config.toml
num_hidden_layers = 13
hidden_size = 224
num_attention_heads = 5
num_key_value_heads = 1
head_dim = 32
intermediate_size = 576
vocab_size = 7304
hidden_act = "swiglu"
norm = "rmsnorm"
norm_place = "pre"
norm_eps = 1e-06
positions = "rope"
rope_theta = 10000.0
rope_fraction = 1.0
qk_norm = false
attn_scale = 0.177
bias = "none"
tie_word_embeddings = true
parallel_block = false
init = "normal"
init_std_qkv = 0.0415
init_std_o = 0.00962
init_std_up = 0.0415
init_std_down = 0.00507
init_out_by_depth = true
optimizer = "soap_variant"
learning_rate = 0.00315
beta1 = 0.95
beta2 = 0.95
weight_decay = 0.067
lr_head = 0.00408
warmup_steps = 200
schedule = "wsd"
decay_fraction = 0.857
decay_shape = "linear"
final_lr_fraction = 0.0
batch_tokens = [16384, 32768, 49152]
max_seq_len = 256
doc_mask = false
z_loss = 1e-05
train_tokens = 160700000
max_steps = 5038
dataset = "wikipedia_en"
Each number is 500 + 40 x the weight over its row's rms, rounded and kept within 0 to 999. Layers, rows and columns count from 0. Numbers have three digits each. The size before them is the row's rms in percent of the matrix's.

# layer 5 MLP gate, 576x224, rms 0.163, rows 315-372, columns 112-223
094:533491570510437482525478574535461495530460484547561432467547438517456532520487558542487516476491477472577509447485572480529502512477496452409495498536496543440441504479417549516449432460510511538536418475532451529512592503471485429568512526464494510512514491525434537574557482441492531510521554508546518485566483477528463414497531393476
089:566573488505472468515518538494459559517527502544477469556524451504529549515501495488538490525483446490495481459521532475485547536514406509480521479623463525563491472548444422565524490565477548444520528552465516523471514519515448432480485458510586496496461432492481484564474480449532568459535483555475493475456420472471437520446526495528
097:397456507511569444473429469522494537495481524545464485509527434523561452485516542474453492527502470553372524416519485504586558575513486464528417457530494487461525518460517500488505473427538529497446439471534475484541508441511516533494528498525451470526482486564528572515406503539509529508478500460458505556553504455476557503463438502552
104:491442430448500506441487465498553515473509491514454519508560539510558506534527541524549444508564467493525573508503495469532501473421529548488467413560522551519560551483565495512504548503467502503525521523546470522476435539465448488488516518550502523436507487512564477430485499518560498483525479514418510519481516452518551570523424485552
099:473484496505474471542520461439469455461480525420449516501467497453518432526486461540553505520491463459454568480574492428543498513560550552510405437507556542498529481539535464519477470576485422549489535476576504465554481559528532497495462460507524502583411432537515524403480474449483439486494504516443529479497543567446496564557521481594
086:516475508515476473483487431546492427481494529450527512583430504522459604476526513534565508477495505513531470470482476511520517502590523471506438485527533536501414470623481546492484480499492527497472522521433549502557454495530528548494474543531491510504433527445547490480511523532498481491517504532463506526570492454488492448588446489493
094:558512479509524499585431540501474499446487490447476520550481499613512481536505420521486568481507481494503464496517454484470538482479547483496450513436482551446448474460542522548497549527516520496455443451503556483515468409497513542543608546475492478513443496616536517500483457504462499512475465553454480515538566530551443476519481452452
095:475569462523606546514435440474517493468430505474476504503478490469493475476535494471508516509508448467507530451557498487472389549580493510517495544482472478496547525481487484518478473472512430543544496501539491489511539501520447527493551433476505426504462470426388541512500475483491478440458490503514530579578509498526527484479432469565
095:497507485415464529476532469516503474454471499446552515535474477536500495514535553522513451494433492513457531453502512547531433481564411484476465431516475510485522486500482482500452482454531548545469505498512596530488463534479536478430488585474473522565481462460403486441500505548505547417477491568416532501553571519483536550513474496547
097:507549485533470479507509461579464479604525525472486547435506416544427492599472434517536494521502545494510493450499540533501575480531502537496519503550465550575575471461456470448500521608523476557508488506451540489478524510556508533494526540521435498513494532515518432461546532539452542512442533523500471508499557507549538531590484450509
094:571535447447497452520457496473508551496514497517523527461442518497539496513512490538563533528414551464508477454464528458482459527553505561502579520541503485555559436439443496530474457493497533449532507492543469517424503560511503473509444534548539496507543518517524517484447433468488520544468566506531523542544510486547544477499441499513
099:455436511554482458523464498525480488534587485491508527475539535552565439445407487546576475485541561568495489500488406510488518460505585518481491477503509456519494475525540526498482508483473495460486547568517504487453556495536558504547498497522470494446639568491509529506497475445474517516460460490502524511472503588494551442565471527487
104:487480462474495498451488486526616500489567501545495497433434434505510457461426510507505545542522556524534530522487465502524519510516493541542478496504520505519533521526502470481497461504513445477446567484525481540501459472533499579570497488450494564419521548509447517479488505495449429517443493486456556470526539485385508548417525527567
107:510438488551501533508517535467487553478524475472548497534550521476518507524470528504568542545461516456530543523552524459514385512580480516485439512566443496461499453594533560506489435488434491426504532513524504478549485490519533566532485528504470485435449501438534444577475489458475492522529537581538504510475492433465510542437541491519
095:517510484421494455448462537542518444522530520512571510517513530477564469498486496523445468447486452400449479533414458499484489450597466470536457544605461545491478454515484522476494401488471474457531439546478486474533511433494522452502524517509494555559462497557565497495437517491493488536517532445561466529507472542512526503437437452516
091:513490529513507497524509567529542428527501410519562443471569487473474426544487533488480525489485548439510503520539501474476525481508566558516472472519504541525503498461490535512546520526564480525470496583509479574431553532504499541565554568502469488518522533579524514545448469535453479456401443501535501520516517475483535521522455481533
102:486529471473446494557546496408430484449531453476561404504530442565443498472466483494598518625532542476443496448477515449481509531496493480519544557454462509490472522515468483517450429515490549479496528585455385508500521425534541505513504469481476502457439526504534479478519480527564512513451508470510553507541547463464494499542487522530
104:413543514420496488509570421510535522493466475519451477527473466467521483578548511494584468581495534498497514483478497489474521558494510467472457454495533478422464481522493482495510453474462530566506506537430534446472523502515501504502517495452497479521511445495552493512541485461518498522508459531483447469476538578490527528444514479475
106:480521492481572595488536536431476517538548480433550544394547507518502530535482543476521510509527399502469501491525521510489473505402520462491523587475523487472449529560437554480449466436485504485496477439497469529521544566545512478512523474480454422476437449499472503438519518536548554506486451484483518435549454515553498509500548495542
097:493493471545475489543509551482449508460487506507499509486470503496377538517502521547548579484529484544457444527476432497466524451509445554512435444452573441539499469563505487439582476445550430486469570494501492412509483537486564469545561506484498476539529558536533441478481465469449485456489574531534482447625505606525548462504422594471
106:442504493528468432514446462534478408505593538460445561525466602493467533535530472488441494510507512528516542532489480457433499572552519404531495546523533479481462484605481514487472424530567459547630492475505451483512508492460459567550441504516461493451431473495501507482542397591475582496458465474438470477522476495569563554461477516526
107:506512459500474522432439593474449566500533442547503468444496523489539443554524522498554474489551466484511528471475476505539408509503447468475503480557530532552436501521517494535499513546550520491484448481531568544496540526548546448473431445589486468467460501473470538547491420538512593507486470530491446513418524473514465485444451440543
099:499496547482485477446478474469446456527518496505462486504496532508485480498548589455507513527496553451440494481472560483559508540501470486462434495445531508600465527535517486494474535507398513542465577426540470580483495491490524513480478516540473473568522533557490530468528476497493538521510501512500436478450484478579475487474532498536
098:525465553522495461522488488544507530522509461462450486484497540515545498469493562556537461486510488464466506579512449507514553557551517461517542439514513529495534522492486499509510515549498487509526491621443522500466521570508493537530484465466502488609604469541519541519416461524615502467530443421440474450474532561537518500478479471586
092:495489487499464476561489557489530498562527503520530561506574490451392454496451522478492508457490510456438443559543506516491519460513477477637488549451549534515500473484463458475541516461560466594496488512487555451431517573518480570522530568495489499539530469479526493423558486553482518439497497490473486519516491532492444511555555473526
099:507450495493466522558438487512481518440443498520491483472512509568502463519521489600445505502503507421522546516483491485468485512483565531489537611408527597518547460525479509486497518497507485553533476457485502573430575457475544529488462506483530591486532427445467525532478503480497458545461493559550525513443572481524533443494532495495
094:486502516470494515466493549475516485454449500426455537540468546487548432535511559489514495495532481525544523499442477476480402565550520472474513484500529486445474436503576534473514471453446455485456469478555534512423539467518546534503476521496486485525455505520454552489465409480403536475461532489438519529475511499489470523479518472493
100:457526608507477523561479514465487484481446553508535490473443515482432521531570497430472491541527516504492517455506537503550493569510537443478480530484540452491521505478513447456457433480468522520544481493510618512452514519502496495563566516503472526480515407492553502489473520493450565586497478493431533473486509450453506606473513454482
103:515487502469458519551502463534489508480469472564518526566481530568495524549481549469470527551488535495545483527464548423539416494521515524460495400487448454495497486508541507449471536488458519475507500517567496535502489414538454524494474479488493437494504458545445565463478365507520441547528508505480464508496529497499489437504552496457
108:501562532497524520466445436470506425520502527502559597554463494519437471485464511479515500490528481470504499545557546544540437449585418593525455542522505485476507478445548522438462445470502532548556512568502437587521475564500512519463485545511540504472586542452535445524526451521512536503451467470526446468541577548487539506420490443475
101:493482460528496538482500509470507482591479487530521466529533443565501477459542505559550522522522474470450524489512517508492581487556486466493540557493463498454460474503410607450542551535518491469449483569526510484539525471421466482433504554498442523491465388510451526513493547519558440511460507590500544601518501423493494477459480523493
091:487526556486413478545451502563503500632479529481488495514447479479508549479552510481508539446418518448549426507519539487457523454484479476458504474497511620535464516465494537493519456475550549556559562487468482534513499480523488443404509461519526515551519508547475470509485498486487424464531545540470477467532401553538512467511536456520
092:458486550492486497487554495498535419522519573495505560462503502471465510591506529471479501483488531431473451449468522442535484531467523502436529509496484486482452526562527521564441568518510483536558458471524484588451561481550495435506495436396528475412506525521434504515429488495529494518535457469572469469528566518502455514554565503495
107:488466517462589474499487510545440373487518483472461468531484511469550510457450500507520452409562538485526505567537515491531536453549520512422501579491503505514475455530473565522453449514469491476554475516490509479506559550520571558501541548519498477529471482519504533472469527473487501476470511482472500425526576408477538495505528479552
105:488590529554547514515529480474506524554497495474560515461464498539458522518486454504524528540532533463410502511482532532499482479541512536435433522465592479584522482511445484461468499523544490476407478456540510468454480442554497529534520541469556605551485453515525537567443474506479500528496502519484471504525472483496480525462502466505
095:526540525457517466463494481492515494531509582476470464502509477528515452423470526506564501527523407458472449575557524455485464515466506510452495461527442577481537458512510571498442447585525473481458500521575577520478531497530479552484563463445521463510492536491505467470507508469499518509526511529489507512483460492521444583436467492500
093:514487497477468470537498523578471521507432522500543530503451496559430532524415492480478464534535507534453489577449442469518492559528492491517450497556476535532502463464496528436518519465508465531434485525510519446455464445543502509496556514507483506539487553494434493498527487528512452400474472514441553499506509496588466457541507532462
093:494552550536494523539465460553583463488444548508485528503506541520461463532484510498524470475487497572431538492460539535468503560531529481491471548481495382502526475543492420503508456560469551469556419536475514496513529458516503471533503522538460488486502453453494499465476422570506453456476479463535459497536508424448472519595594481472
090:500591469498497530483480487465548498494536521534496456537401481543528524517530509497571463551469557479547478499515534525522518440474511501588628534424446495514524497475550430459556441556515403452497494412562463546490437473515520565488512473463491462557508467465530445458467467513527544532546450549481460465508495489535506467470502436509
099:540414496491409586534519483472570435461558523467452519429590496509514473425495552459504540545534535491484503484537487581537495533537504542517422544467493509495450506516447491461526427467570537507506498462442407544491487532532461541526598572452471513543489548521503473534556601502446466447520495470474548520546496478561458538501523493485
098:418471513503453486560469551473528522488498501468499537522458519542456520469531521550525531487541466497502474561465531521511512471575536495512458607555476464507505535537454503460467497513426516554570481504545449428535479500585549498509519551505525449509530539552440476537541471520480471594505456442524482514507486538485539494483613503446
096:498474492546475457549445390503556463527512505530467450490551511512515452517521541481541491481544559460517506582493453442450381522499505482470524421474500506504511445564485525511516452490535503511483495537437531472442472507500439548477517480524486533515537488463534548424525420504492532573516507508540510471463496551509409535567466493504
102:536542555535569508449491554409526440552457469485550523524508571535440434509506543484461530512459393453430520480526539485545475621487488567448428553513569469451469476538528499513492393466534501440482522483519477494500415506491476477502429542478452522426541471474473467525505464555494503430492448507513504524487548438521551551487533455459
096:480456547458502529517436528494519548449542494498443457466447467566512452464495486547482487500583534451543552521503491520464511573522555433510484536480476483501502522563497520472486522453530453469470522494446447493500478446445512537479471490571472509523574448517526540470460477499484465505490471635467513496530563556466571579390522562599
097:492594557482589485454454513480525547540489518512573502507519517455462499491503527498521472534527498439463524420508464452500498511476520511466456497476477483461486484506574504527509486570545529399518519527501505535428516466434505534482532491543368502483486452476541522530434528462533528448510485498475565469521458425520507544429566459479
109:559459487481458434528422510506449477488447473475509506518573422531475491462432513490536535444526513491583448533483533506521463501509525518489463491535509545557513478507437556581508471480473498482501503477486485478520496420492588459522517526565440485510485528495468462529449408494474580452466535549571484543492471469539536476483513494542
100:449459496510540497559451476399556542440479557553443405569585463502466526511517489523521498484544498560445478469494513483519515548516472491500482504521503572520514496582493568428527428555498420521491525534501468429469480490613460470449493486533498462417502534518475575417516441428543486483463540618482555525491491474529551546531457516522
094:403534483523531495531491441458461514494516480573464514522495548441505514535501553502562512511518450413515530501565529508551471486488529461507506518540510488491445439491464492493397485455486543557539521445525491441475490509470480481521426545488561481459593481494563437476566536398551535530462534543477567525485535478511539541474509534552
097:546548503450466457513574508477491577456462489491474457505489449533500488479436577479506479541558603470489428449543490448512489443407541401470467526471502441487523486545514443534507505489460484508528475505537524533487530496508525442498503404489449551463500491536515504453454504493464525454487479587583533516559537475493528522473462526521
101:464493560489522535402480547500551487446496486485463500535517474475522528482478498552427439587514479481478543517454491540462448584506524503489516468468377498529506450520550445632559451450528467534532537478449489483507495508490556513521458500483520482546468514529490480491536444440511509448452513511445499499503502454450502453510480579472
101:517504477448507487464549443378500469499472529473528537482453509511500473452482505494570505460510522410482437445445479518501531477483521474447465523551527465473459430483494504436545508398521464532491478508491436442422486449461559523482541463496508532465582563557492552489480467491488542485487436487527538519489508575511534429519394518474
097:512461519520473476471480536517490531547547524452511546454493460536487438557490556502505467501494493451525502483532558496449535448519471474551502482472540523543522544557455488488408513549466537554446464451482517434554519524511485506517445483471535466430491503504465525545455528505483409513470428430489462408468475520496471484474551483530
089:549399504470513525471525505461448433510470505488413498556496532483490502609562566533543541506484508486481578441527539503516450519480520533493468478554521477502524555538496498524527538364462519526483527485510476519481517550465508537494472556481524489431488455470496418632438488477488536520525525515525465597459565448494498516490463508462
098:471445505546507482501444529516523497450572472530502514468525499576490468464555505411484561510633441497519455566374478490478551490505475510511473498493507542469479507510519489511487515492385528553491483402499568471447548452531461524452484504513462440557459472504518562522507466487529546533451453536453521523515556503503587456523459487460
109:506475463460527512492556447503504459465464572485515522578435530540557514528490556427400510588555484420478407547446468501602515464502522456544517500488498524528501467498483538541500493491535487511436516526467447447546483501518524502529538463469425441567526462529427517498540522522526533459503437453454556505547572504556535567520442479517
088:568458593434496465487563484538467549444475549506505464582401427461477569469519548521494508472469561456559518541436573513505467444539513454515558435545467543550513557496442524522587479537450578499511459575464594501500501482498450522554492490523514548487555497456501451482447510529512598482522531513502482498497529490471482509525413501487
106:522541529516467401489524491462513461499485467528524545440548426521464466533477547475553493489498507490507503509530597573508605484577483479515432512572468510427544436593508470514446455547538558561468525444438514498465486447541466466521498527484549505426483497450495523445498571578448508480522420470426492487482495474495568553561489452497
112:468458461525540503533470461512480438506506463536535476526475502522411475460477507517481511488515563555484525523498517532488522570484523467490463524489565594470498506540529525495568496500632548478543594534477462508499506501493549560518485516532489463463473471531451546435501502525551462486567506594432526473403495470526454509422526535580